Weights of a small transformer language model.
Training: 163M tokens, 4966 steps.
Each number is 500 + 25 x the weight over its row's rms, rounded and kept within 0 to 999. Layers, rows and columns count from 0. Numbers have three digits each. The size before them is the row's rms in percent of the matrix's.

# layer 3 MLP down (transposed), 768x128, rms 0.0756, rows 725-750, columns 0-127
099:513496501495496480493506475478535511478501486505499484482492513511494469489502498500518479515515515511523522471498506518507515507528534526502533493479533551511460515503515484467506521505471472517503466498538530506497489482517493486482499526480532445458516516517485460524515455502509487488473490477499515497561510553521486464518475525464496502511450451413461519511545544499469468566517
094:510484476497476501497455492479484508509495513531502494492539500481508503524488492490566507513495480506505536519473483508498432406468513517490496496512541503497497503512532526471508480491520517513486485477442492532530500496553482485482528493480504509506519483488481475489546510517463509478455535501472549468538477514500520534489532510508504506508488450493500570454514478492467519515487
098:519560481518532510488506526477505469493534517532501504463456499501489538480530499476456500507461529520502479482469470511488441499522487465515479500462484511496495501509472481475470512480530533476524500498494466489478528534507519521503498520523531517500529505478463481554462530486478531491496546476504517518527479435520499504540550504463501544468502533517505496446522479512494511479511
098:472537499519517494528516522490506522472507486563516526462506492479472514488507494515520444497449497487506488471473474507524481547513486503511482512500509515518516520511467476485542486431459497503502463544508511504498495525478461478492486485550483488556520464520504483549483510477460530473492503541468496527527490520522512485510524503462469476453495523538464536505511513484518481497460
112:520514502509480487479503515477477444492501507451529481509491479552511505503556457478497456535496501513532469490519503525474453483476454475491503516512480514487494527509469534521498472495525520514534523504482510451505484549494532468493477462497483483484495505530527506518507485511480525475511500415505489482540482510522495520499505512501530549511521529478490538571529481506516477492480
100:542531472460486472505488498515521475497514458496512470507492440519475519483520487466524486552521496487534536446511492520544513528496523470521506469557456540486505497500537512488493534505563476502497504507501501444503496495532484480478521458502496441464502510478480481505483486484497473532509450474492513526519448533511466532515509507513470516534507492489495520505520504520528490501499
098:531502514513523521470495487488487475539513536468541500536481472469498481485512501527491513543497442499491504534541522475461497501509491533492519473487482524478466543505465484495457507537527502490497500504482487531528497472514495504484489486489538500509486517531521565437470500505503532500508514523515481443494527507465450500469472439483504445556498530483516509504476509511487508507505
095:488512500525504489477533505524532501471512468520483513512532499496498487529475462529504488489484528511453501523472495528546491469505520499477523505472511483482475523484530505470494486481523506492487515534526551478491479455467478498474491479458535485487464525494488497494475493527488491484544523502484487509524545524495539548518455452471536506466513517415563503483534492501533506511471
097:512475492509479506532505503521558459523468542477499493492484513543530526505480488495470461547515485491497502515475506521515496463499529466536490506475531475502492498505501465463532491481496513465525547494462486531513507454519508512450486508506526491515517520518544500532484464482516509481450488471506470461521485543501479542506497451454499489527492527508451511509525545476496537525475
098:522482493513473502557541495471486458473505515520517504515502501517505455519496499497523498478492412511520488531484489498528471498486536488497484503451471484523501510509480537502526483486516520508497526513509471505547474484516474512502478501471487469512497508568517486499511450548494485487451535518506489501472493527469493510509510503473470460461516481476498510504511482532536559530565
107:517521523544514543504449497495493456506465487479495496480497506535524515485520487472442515503466490455470528478542480511492477500518452452533518509468501530471488502495502530508492515518522522495521507512481525472532482519537490484490492511512496447487525525478478476525507493566459536483449510453490502535514524543483500494519527483507531510539466466522465525514515501537480506493494
102:540540514526495500485521511481482527517493459566482511482462509483486524501501520522504537500531491477469564463499501512498479482515542480524449500531450501509501502486528503507482470488520457508491519494548486529484471544516494479457531517505525515474474489501482452509491511501500531512538513450505523489516484454496505455459495531540504546471475481513529531508474468482511507490486
097:471500515543515493488482559463470508533527509503508515494448517542532480477472522483513494476482511484509536534543503500493534516497465540495473474504480510497505509542499522589491509489526507481513512531462499506487512540460516486461475509503500477457506521472501477530446490484501535535519503508508505470499502500502478477494513496534464466537515469498465520508503504517465485442469
094:482520477461484517480553500461501468508509524546469471484466502499565518461539465527484490486468524465506471503517515527471505514473521526498483519494486523466526530526514465512492491498484509486506490477459509474468474476547501497532550478521551477486505464515489471451513537481488509483474499485478472507511523499495488501484571493514464517485510554506510485511520497504518512502548
095:544501479492470469480480528462539467557496524516498513528509467480465482490501510475497504519542516470452505500533538475478487473478504543539528534519490486505500489503519538516554526480511519514501491489514484533488502499459456489485492514504529467504492501494474480568469510526489459513487502440477505543449550482510507513480505476468480501499540531511505464488486508494498489519469
092:489544529466463520517497493517493446471485528531475521507475507549495511530481481484534505467490500496530475479515445514507480473456493460496530480482508464524523487513487527517503521472502496537475503563482504504487535506488477518512503559454484503495525499474484491541528470515486477511523481510492465508508492477500495473438467498493526539518520519500486510574523525539495513521493
116:443527502491493499506502513494492527520488504528520481485491448503535506462534522516511515534476497518486482487544461524482512518474492517493469470475485494468524533468517503489524456488500474494505505524506456465482512562513521461540531458475480483432502528492523508469483507480494540507564482513495538487542534451464495507511489517521493520477488516463511508499505539491509501467531
101:465494486503482490494504519512476487473514501519534498475511515461504495567438521498486462517481466546456553445468513522502504514498509495512521497453484522516488507493475504471526474488457465465513489505546489483537479510531520509495480504471498472497534451482500523508444474556522499502503493527489540469505478504511500526525470511489505509506502527492530470501519527540508551479528
104:508531514505508500501504505513514482500530545502489475505502486508516480501518463552483512518498541490496499501465521463495504509545482500512481525508502492470474507474473506482504465508500497522514581485497485490492473547495475487483503543503483508481467483472527522523471484431551502485576502470483467518486517511526494458544488474504517522469518529506519488445499446459510472492539
118:445491475504501522499459503492518451468463499482514504502510485505500483479481526503553514565550492449468485551499493465541509499497535514464547464505535499475477485513491513487485557473523504496523474492501492518507458477537508494477530518549485517476514543518525507465502469502504500478516506485526528519500475468482476558488502530467496477461510513482531504521469523497498503494485
091:512524495454510465496531474469494498484512450474495500529482520477476486498526516513506501475504480452504531534458470479499521481523533555442508536497452537514485527471536458471504492475505499502509500525508485497513475541546497467508499513527538472513545489529492542493496507501507478534513522500480506523462553448493511493516495488495465456503498511480475543506525513542466505503523
110:491516520447478496508470492481539468521447519484542520505521496525465500513490551493492470497534501493509523493482527506517484514514502534539480493503570542463504496443540480473513514484520537526504517506523488485506521519477518491502529516506541506517488494525478513466513536500496484497504513487526511478493465446463454466489498501474470454459500500498508447556496527479474485531488
091:504460529540518535496499466542513511522467515532543509512466451504502547499475490516511503526473505487449535468519516469486508509525494496529467509497525503450510497483480512503487504516490463457492480528477485510520458509472538483481458499484494508532475534465534469483470496513495526516520511480481515479499512543484466513501505454478478498482448519518519584510486542507515481502484
088:523502510542507474496498492481450527497509531480493480478500486526530483489484470510500523469519482497460495512479479488514517523516506490512473482499508475475459480488513503505468460492454515455481534527484501521491500518548491538520483511513542473492456510468520512522505469493506542506491543465557539565469483502501500468504504571516464512516513531541479517534508508468532492446499
105:497481449469488451532492517546532492494524511531518502513520537504456494574534531473484549509507530521517483490504531498467521528484480499515516552521502478464465519510514469505473545508510476492501501533478462471514489465504481513529500492501537481490502478485487516489454510516507476522479530477508547505508483494513455481488517539489460489443474503481545487480504493532525498468498
106:468509499470500514500496521509504489460501473533503458492482505525481532511477502492507508437501520512478510544550475504513513483441544530507518467496479532549526455472525481498463483491506512519467465481557520448505472451487509492511523481533501469475480524508514485539501497476521475507552502492480534489515497517499472489511517461520525509514513462501506531489511507439521525517459
# layer 3 MLP up, 768x128, rms 0.193, rows 726-750, columns 0-127
087:496463519471502497539509479507498457469559519541538476484471546506491500498509530484528506521461531448467495488498518502517497546538483518458540476485502539511519516505462480537526514518531518476460498509488457507490459500461497497506524483498496529512487518517512476500508493526506453493504466441501439548511483457518513508481494528487518501505526536507501480507477538484466492486514
094:471457515457475468503473544482490497483468507462440501507556506579504520511547509532531466488524474485478478509465510534539502520513518455500484477504476516473477469470487492530543474510538474477499473488478530469464500539481538492461531506510496539517522536483525515489490511483534516517513473495474491482514493494519500537475483503477482496519531532501514517513507514482484517498474
106:545544439501504503477478521508472531530518497482478493507532542501510469463508522525505494494495516491492503520472510495475477468531491488504492498548503502490519501494490496496508450516507515492499509594433520500508504511492510492504525482496511506538499499526562486491549463539491474444500501502498516489477499468497516509496520502462523489510432481506531455497514479551479493463517
107:479527527484479552540537514514510477478492473480503514479439474525477488527519500502493485517487445495504532505514486466497534464528453508487493534532510487524526526497471462528510473511470528481469487524504501484455488505467475500499475538532501492516495544536494467491479502486499465533534528498502528468488519555460477489492540516519485470538528503479495531480516501445521482494536
101:465479483525527486515522523512476481533509508500493508503501520499520546511483488535512548492497489511501525519472493522478453475492517472499520537471513513502511472492518510495534496492483492497554480525507481496446507492508489502506514533503514541491488538563491532484470523521456484474458515500467527485481458504510487476450456505559511509479533469517520524475411510486493463503531
105:517491501521466507521494497525476516522520516489455479566514520483425487501484519502467518475492491497532496496531483516491501508494498486508506540489526495480496459491530503525513449495516481507506527532510509462516487575503556483475481479501454522475453462515488463569509509479519473512511506474466506485493532486473491497507513515539471511466486449481472536523484523519493504489530
090:462535470514560474517475511490504483534506511534483491491484505542514531449493498470486493539510512516526474494499489525458476473502515501504461475497477522540539517499483486501513525470464552435473497448482509538495523531503518473532496489478471558517508485484490470477461487469514514519500526468495459483515519490523485517484494447506515543520542503492515471516497533503492485520528
097:492492515503473482510501514485500501542472480533534469489494462523527470466508544498460541496503519530453476480482498480523493546490453488540509491541491485483464504461481533475525465491509496551500493526489509500481461506491507500532518507498476464469466504483478480519520500486483558515492544504541504508481469545550513459543487524467522502479500526521489526515550492463517497475483
091:524530472495492492516530450502481503487523495531505440489509505479472505482467488502513487494562559514503495520543471495504514549501439515517505488504490516504519492461545465498515486523514436504485508503460495526463496570540537492465470508495519515479479501515491507532516526510508480489493522462510524494519528478502481492536480444537524489514472505491495505508468497483447482485519
093:479523523472496477481500498479481489483557488507465474511467522473527499494461506529547465504477516517495521527506463503509443500505515492510520458491477464515468496496481561494506546498491497510520486542521515493467472499451518554488486502449544506503463521505504486479501520495512534511519508488471503490546507522505488532512503548519463499514530468482520511502466551460507463462542
097:483520518567485467513489521518494498486528490485526504485512539516498516510495495484511472492482461493486485506483480497509507528505500503533478530468478519530462469495501470518484521474481507492510529484526454545484534500438516497489500531551510519529561504495457438465514482501551518501545436502465490535475511521498500466522508514468518496459515494485451499485471531523517483496504
099:490512522473502455502537547517523498488507544504475472462507541526516472530506504517466496500499481512531491479484493516485458505442523497509496529509527506470507500540472481530518510475463497480460476498541487473491556498479546506466514483479500505497532516541476472456499532482504515490487489521501490501489477530477454545505496519499463540469522518557463475468457513481533473485507
104:444532505489489468522556537541510449501554460470486466479546486500483528544478521516547511515520451525535511498518495495495490496496499490498520470452474533540487486518549481462553489511502485508489482501507478471500522495478507504515485495488500508486475500510439462508494511492473519529530467468501527487488498474527528473519494520506478508467503478503517524510473511496549494469536
098:487530483537538522465493571528456497532469498502553532459506536482518446473537461499488478474488530495526474507487515461460467465509492487483501530479497514503522473518483474490560499512468557513498501487483501488457496511503498476497501513514514472514533487509533466484491496525475515491484500513494481547524495535541512523483515496532509453557514513486465480496515511512489516493498
096:456517454474536492503519521507491546514528456489486484495445546506497533509543499515488502489467461532500505504499513545487478517477479493543520533452484492487515469496509508500530494537529498542501528508472503493507468503513521507500528512468497464494518512499453548510465509520472522494500514509514498489492439490477471530473518513500489500502474540460512483517516532458526448438514
107:466512506471497507515518522519510522495505502482487527506531532460482476474521513468529533491459490516505465475511492503428511502514472512551498496512524505502540496514445429495500474462509518464472531492517485486503514480546501520481535496501513519481514492491501455449490495491542505526527471500479534484509477492539521459487539510489474539535468500472530499500491495493505502458572
101:519534469516506465534474529530516548522519528519511539528481499499468484469477502552496527503490501495480506551499539519515512492507486479522424503514512514513472543511525466523515457506524542487426502508491495515466477471492499453507478500484525503480510491498436483508558494505524475498512478487472515502492495457518518462502459493496540490460486501496504489469519507493471485495522
103:481524497504483525467479519537482565475500501481497513465537500494493511506498500477538501483469466485548485492548539472463529507508493498481447510540489509529515497520498477502459467449471474475517509532450552491472486495522541526503471493506451479539495535497466521518526512481493490501529466525515459451509523533485516495534522513538474462502489514504500527502488508514497473487512
116:443519546517539506480519495508451480520510516513489530466467496513466483538524489459540522510446466482567486453491522514492501482513468445516513491481549476503501470493474520448511498494492500478515526524549522514473472516495481503464532505563543490502511534489490480475500460505524489478469521505521502509528501501500523477474480494507465510547498521494522489500496498492508520517517
089:500539501523524507495493513534491504532528522535473490483545503486529541475501499462477470523519511509494468495505557484509490507525469445497511484507531433522534495529508539538514485458499520529508488491493520494490534485517532506503536465482517470507477520513502503495495501446483492509499483491471443504482482483502500524467492569549525476471485543498528476454493540465508493481492
114:537531544538467523502463492501479478483501474509534498469477490486491470520508446491484496471508475461569481458476519496536540479545476480527501485536516482514503528512509527487478458467498511473509512550480490521513519508476481541519476516478512462515504483523530494481510466519520505473495530478479478497486490527523504546497480469494511502524484532482480538429525475494491528522526
097:502474520481479512526554564485508515482466478462494518460496460488542515495497492474522507496547464500541504531494498476511474531518470483482513469520481501520506516503493489474511509499508507533465509501555496473519552485514510515520534515474482464501459504483495497498451502531568522513491505485474495503513480467490536467513470492534516518483444552497466489502510509463454526512485
099:462477491472496541467490477541481516527486488573468470544483522519483519538460468504480464478445504506484519491495484536473498465486526475491501497492507489518509542513509540541517483508499489476493513511530524532483524452495518496489493517505455507511488514503523486519502494512512493478503513466504473480489488525468517542541493447527519447490521468469536492522508529487469548488458
101:492499478522480523453505509519522502482501495504507541478503502493509487465460485532472498485498567489518510519516497498491509489484506461526490459450497520473517509512482526502483467513506539472534479515466461514526490516551505467515511530540522485521491487517498492544503461466514508479457485493484510451538513531532522462483498430497496482546487544502527511490553535540491466511518
108:493481499493530535536547500496477496474473511509526481487503487509469504545506480508528509481507544494509532522466494446440495509472490470520497486512545489461487500462460511509493508506497498544483449533483493511515491478439516478521515471512498436477516531517547534514555509511478527533488546514505506524471509471500477476526505496517529479525534495519460483520514485496479484469532